Weights of a small GPT-style language model, trained from scratch on English Wikipedia: 15.1M parameters, untied embeddings.
Each number is 128 + 24 x the weight over its row's rms, rounded and kept within 0 to 255. Layers, rows and columns count from 0. Numbers have three digits each. The size before them is the row's rms in percent of the matrix's.

# layer 9 attention key, 64x256, rms 0.079, rows 22-63, columns 0-127
092:140083155134095255113127141133145161111127146105111115127117105155121166131134129142150131124130115135114139142121142137118128177132152106126120135143150162127120105129117122129152107110120172119138123158154143122133124124107106109141127122112070137132146149226132125144096152126094144150183077091129131101133107152125139132129123121132128128118121120145114138156079110143148168119112
097:117143181162130255132128099164132129141109147123121118124135141133112119119071107176126149121138135111143099144085141145110096123147119135144131140171117160102136136144157124132150115119108123132147102143100142158086126110129160098126121140125117128162131171193126167136148153155113103107166171171128138111134125109131107124135141143122131116141098116136119119157097096151164121142132
095:151130096156144000129120138131139127116145125133120151123148114107141147182185123102161128113133132124079137123130160159125097135153113176120146135135140132133165112132137108101111119139113116110123128131122129125178149172163136182143139161158147135133153122067143107120132131116135148153111098123148129103112120111141132154122103125114109145131132107113129149119145109121068140143148
098:132079076202162152105172140147106110112105125117141129140124108083180108197141101125150153126109135161127104162143148087085139138122150115116160124165131137118149113136157152099095127117130138112093120090147139159136132109128103146119120143132041113124121148185153106125142125134133128115169107142122162099144102113140127150107116114093134171090117132127148156114128132169110126125120
105:085143145093141248123106096158134126120149112108149086121118106092132121112103133154094128113139090176124141117120130130138128146165129143109114123133117134146153135118117108141134124132123136142117139127120128166124136139122110115126144160138133060130161117214108152134112142129143137137137116142118128133093129152125117171172095114117102110085144135123153157162113120115088142141089
095:148132103116067064134133141145121126140134118086128119102122095109131135088120168100110120091138100161115115147136102165094168144175117131136150140124131095137095116140099132106119160133151136161125157137119122132121139110109101130126122103160114127120153187083124134131076107123109142140092106163098145144129146139139157104105146136116152114129137133138127144066128110104125133103147
092:129131109090130255125138149131115128146117123155124141137160128097154103126119105131118174143134074141145120106122143141130125124107134094093122111140096158104098118123146164167157133154094134108143125142129107147139110135125160087137102144108111120131153113254126107121146141143146122153158134123161122136143152149123102125124130137162154154095139103103104147167066153129161117152090
107:118133189183154184121117119151106152108124109141114098104128160166132146123155113113148135142158137118144110105093163129155130125129147076109123148153118155106136106115151121090078106133110119125144097162098128120157147175121141119094140157116158143095110091055119144107146158117153156134121095124127133120201102119112137138138133100123120109134113133108146104156122161134113135144119
116:123140153139160098053154129163116124120116158133154127148119100152146161124148084122163106153148103088150132137110121129139124165108117116092122117093120104137138138116155111165122101118140113122107132108143127149129092161105185106121138120117120118131148098035136117128178161137093139124104115110072146139152131116125110177159130124119132109136117137105140127166112176183150136198118
091:097120137115150022146093141134128121147131098098132121094120162127093111075141097112131142115119123162156126124146112126128137089145146114128162113078147065146128143122132131118117127135146064138129150113131137156141124150112122148144126139108187122105118115003144112125156145130123160122081148145129133169127168135125125105148108136127095135149156104117080102141201119140107121128169
100:127130107179075192118121116098163152158131119181108120159125111137155115182136160112177123151119097109093154134116131137121164115115167128148144149117135105169119114121140122131116147136099176109139153141131080112132138153167098140139127163132100145093111155230104123089107131146149144142154151127128066075136138123122089125112127134118130139147150140148170083099113132122152152132113
095:114134143142130255125133140125119133144107115125116147116121109099146129167137128146143118155138092130096139120083171139152113146110141121123137169191110162118128136123133117106138139088103163135115140131118153114156156122150132119118138120150066140112124139251138135127098131133151145125157141129129107106164102135116146132087128140118113151136148135128118126119079144127160136106056
107:147085120148187144133126124125090091118087139128134146113129142141127125071139131069126082158127117132173085154160129116158140151138128109149124108127117092145120129108164170128102130107124120124071119090117119118124115128077106131134144114135057162168081112065150099109145115140141089136150120101156140146132130122152135119133152136127115144144128156125097107106157128140154186140233
098:125154103146126255185094148158114157103118152127123129141119098152125117133135160153155090139114146125145142145141139124098139120133088125116111106157124158144132124093096109120109162135115163143101131142141132146137127125109132137121127137158066135145117108172102147124110140124107120120167125148112198135115108087151149142131127136185102167144091128136156113124126116124164128131055
106:131077109178097000088134105159117120153128112139123132158106157107128122220125109115156130122109124116112076131114123094128118138133160104091132114107116108081118126109146120119102127111176095140108132154127180125138124091110120062104136120120166127148144146160107152131118121103134143157089089155119145118131080127158151105122144127089172137067095136123134128137127126137107134119101
098:103175154124145000119118136110122109139155105109146127092148105133130123065145107107112111143111123121137162120123113114120115134134124129120159137101116116139151148135122127111125120110149088113144118142141118136121119101123113137119127101138131100115154149000156130140110128184114141126064108110121164155147135119120145144133119140131101115164137143117145100092168133119140134115146
097:095114066119105025128144130123144101112141152147139125158137146135143107230094135135120098113133097142145118128117134097126118115147111131094131120111156106153140123136108125129112114140116127118085155124095155117166133190114132133119115140109192129117123114134130122132111133124167116124091092171114128114140108108128128089124113128135080131131131110152154124141092135126070104112053
113:103150177096107232107136134072157132163180110113115104106159116121126113116136135125121135135137115138100169087139129138123119109143115135087146108126118128158106117122132139143132146137133157116122131131094108120157146160150138112117131161159118117055128140176133107117099112124142160122148109149120103135096148171119114153132107142099092201101120119110135165137132149124117096106082
103:131145043096154002166125129111127138135110114183162125172156157148122102200131123113125125142126134131148131118113085148120107128120141109163144095103136103153119137144121139162147092138145145119127130140109128139128154155094143141137101145133226135114124084132145116135128149157118119138066169118139138114126132106134084131143174126134126128136116162133093087122124165108098119179117
103:116113080173130166125128135123132143125144126136139114175130136119137138203125133120114134151118102124138133142128125123145103129136124145133108158168134090156125120123092107150122146111125211140125099156142136145159138099105107120130133128098053085119152143255151088145109140154129157113134132100112156117130142115132141146118130138106150151149159115120137154130072129154121127138066
098:185109140105110163123137115118116151125093095136118121137114122135174152081111147147094177102104116128136174137095131147136123140121136126123128130142111134083170105127106175131169103150116150128174136124146141121156113124131155158142147116116121118138115123143136144167123085179192133168144130118129138151126151115148127094125100140155189146083166124081122153152099153118142098179067
096:118142158129165000134136104137106109089114107113139124101145144124092119124112118099111136144116144135150129140134143118101143129137137119163117115092144097122127125114148157154119112116179122140121112123103155131101121131113165130123115148130187101125121110000158149140140136137113112147099149130109169133139146102146116080123117118134131116155123123122115122144177136155074108139196
103:085128168154072194143134158106138149067114126104098141111121107171122141051133205121145126131121114139100118117096121127123132151172124126117117141140128121127095139100095130148159130166124130106112143136111112158112170161171089144090129165128122151114142130091093156125118151120111115122104115151110089108101105147149105158109106116141106153169103135109147140153118118085129161144078
109:128130136127140249141143121137131139107127150199106135151123119118140110175141148109136132154110160114138113126157112155121144130129125128120131116163118080127117133158168128107113112142120166112105123105142099138153131139142139175159175122152083169143118105252161073114131123127133114115166154112142111097132149142123090141126131134127088156148135144141136098095134138142166149156139
090:144088166159151065107113117143122134176106123123115147083139139153166083050156131098137152100134144128120153092134117130136097076115109119135185126118134131138090109145123113111094140167115107143141123132124151122152142118141111154117153149147135138111093146030119124130115153089178124160120132105120129144145106121127119123137147154114109138156099122088159102116159128121127176100186
093:129142175131135255186139113135115130148103144130129171083139127123131124071121133191113164113098164111107142118089157131115117137114127098137118135141124196111132134135124136135153114170097099122168115116116139106104128125116140080135142126130132147135139091149080146142159113147121123131170150111128166091169148096104144139137133116154158141085123128129114136144147115109131116123094
099:124115015120114000145116133096116147113101116184149132197143134130141129255131142151159137122147118129153121119157089137128140135108121134118153142143107118154129112124128145114119142121129169126128136103116106111200117150140141156127127145156138137122130128219160115146124125107121120103116138130132113107111128139118109131089156144119117168131124138139138119121084117128081154129122
117:104118109119131203104119102096151127108140085160136128114151165125138152080113136155084150159104114125105143112151155098181134125114118154130132167149139067156123132127099142153176126097117148100154105102122125104136143173147134167124096115162108132115125142134135109143124130094135113148134155133139053149123159128092097142103108150103089105170169172116116149117129143140157126135111
098:137093091122173124160161081151123145102116115159124128162133137120137106158119129190143109134129113141145105148125158132107130140126096130121077137148167112116167149089139151144144105144090181134122101101163146162135109099105139108154126100105152128172113099218106118104139132163131097151113154138104151097112149135123126119115131129148161155074161119146112163145151129141120093140101
094:160112164142159081109134101137168112154132117074122121088095135108137148075180126070130140103133162146106114111142101133153106099126149142122160112094105099131155142109119147128116137087150066086139130130136117103142131124140099133116115118134158100092101108106115102122133131087113127136138124163149111177126127155141145116152133131096124089137162108113099110149141119125120115086189
096:141099084118151000123127159140158138124111124172127150182123125180112121214142123134131123130154146103143108119116124133145131133115145136127136153082136097131129129106112131131098124097140116088124123120126154126149128183144119140130108114120206153147131109099107117104135110134123098119096111120132129118135121122124106115097141122159109132157113118148106072125144127095096157098187
092:130112167140134255100142146151135135144140104134135118112143125103127142103119127158125099149110113119142148081112124127145099127131113143148113133126137135150140148123130122129141151139127130102103155106118137108117100128144103116126115117136069149142124138192129098138130124100129106086182140118159126119156128144114135101118134134120094124126137128108140161128144103130193140147138
098:150121125088131059117131138129143098092143143101136121085092143086116132051127132106126115080129147142132074121149134123129107134099128106128115167144116143151121160121072170103137122112153057165114132110152186106122130155134166141115122130120153131142104151029111117133154083135134114153110131133117125155147143091128121106118107140171146103117133145099132142134141141134145126121139
095:096144155151153019125154150133167089118103112091160104120116118121082114081122127103125111126154136088136095103121104115102109129121107116156100148098122126128141106134142111149101123158143063142157138131128133126130118139117126127120112107085169121122128112000134125106146119140105108106107105152084144140133097108133127123134139133102113101125158121130125107120193134145129115124180
095:134110142103140255117104137125122155108139113133165091121115097140146134128117211171129113143112145102119132127131183134123095144136122136118080125125123130143157115129128105111132116169090181115155116118121117115115118146114140074129129104123136152110147118147118141155161139142072139133161135129115152120140157077122131151131120115127119116193170130110128121147137154120141104161088
110:160117178134146138077121145074138127131125133137153125093132107138137119050175158104124139152110138132138106117121136114128150134104115135088095145110130099152175090093122116120131145109158078148145103127125124159155098202139141189148123123128144150108122124063161063129148129110112103139128095111153141160141094122136098151128132121153148080165118123116166111121158127118125151128132
091:132129171165137027122123132112125119119123126130144139123134166159115123095144107067129134177152150102149151110138102129129132100129131123097124135100138089154109117120156094123109132112153070106110101116137111124141144155140110171125114130117134132152127113031154144123138131133125143122089116132141098133134132137082125151134094150105111147147118100134154118129199114128096111127175
098:132116037126118000112144101111128129127120116189134121158095134134103143210124112100138119137145108153143129140139104093138131150140116115136152152104139092104141137115116110138130138114140156146115143115140092169169104103103136113137135122120162087132151152147117135133098117136116128133086152120114128124122132103121130129110128121106155136160124127159114101140101105121121138138128
102:113147168139132035112141102147144137095112117122102151105103117064118106109132105077139127141107127149102085170164100109127117130122130121149136093150097101159137153157137139124120124134114082139130120121118135118101117072136162136173143108159132103139133120097155115139112120124132130119124121129189150117144131129154131131120116136135153131106165108173117119125146140138139113090194
104:155133145111138154130142140149086117088134139155135105141103103141124112119113154117133121108113137120163113151110131117161163181160115122161079123175106110136094129131148152144110094135112167105132133119163122140130138110101138122154125153119108162135104110099157143140118100146122099100161165125084102119052135100134142110133157094176151121154139143100154145118114145150173125188118
102:127140170126099057118123151136121133149125096116135097116135122150137143069138083090138117154140125127144153139114117130103126107140135104130112099099150104144139110079144125147098111157148086114092128147124128132115130143106127122129119148104146155070129127000100129131127116105142159121102130141107097151107137117121118117153128111140115133152124152109115137141162141127111148153170
106:137065154160139136085149157131153122109118151123141125149102112141168171079125102103141137144126104111150092151164125128191154128165134149146158137108153087125115121097107127157168121116100127120091151092141133132088128153130104122143128140103099140131172146090107100158119131134107122119170104138155051154074135149153139139144162166117119131131112147108127122116153120107173140172156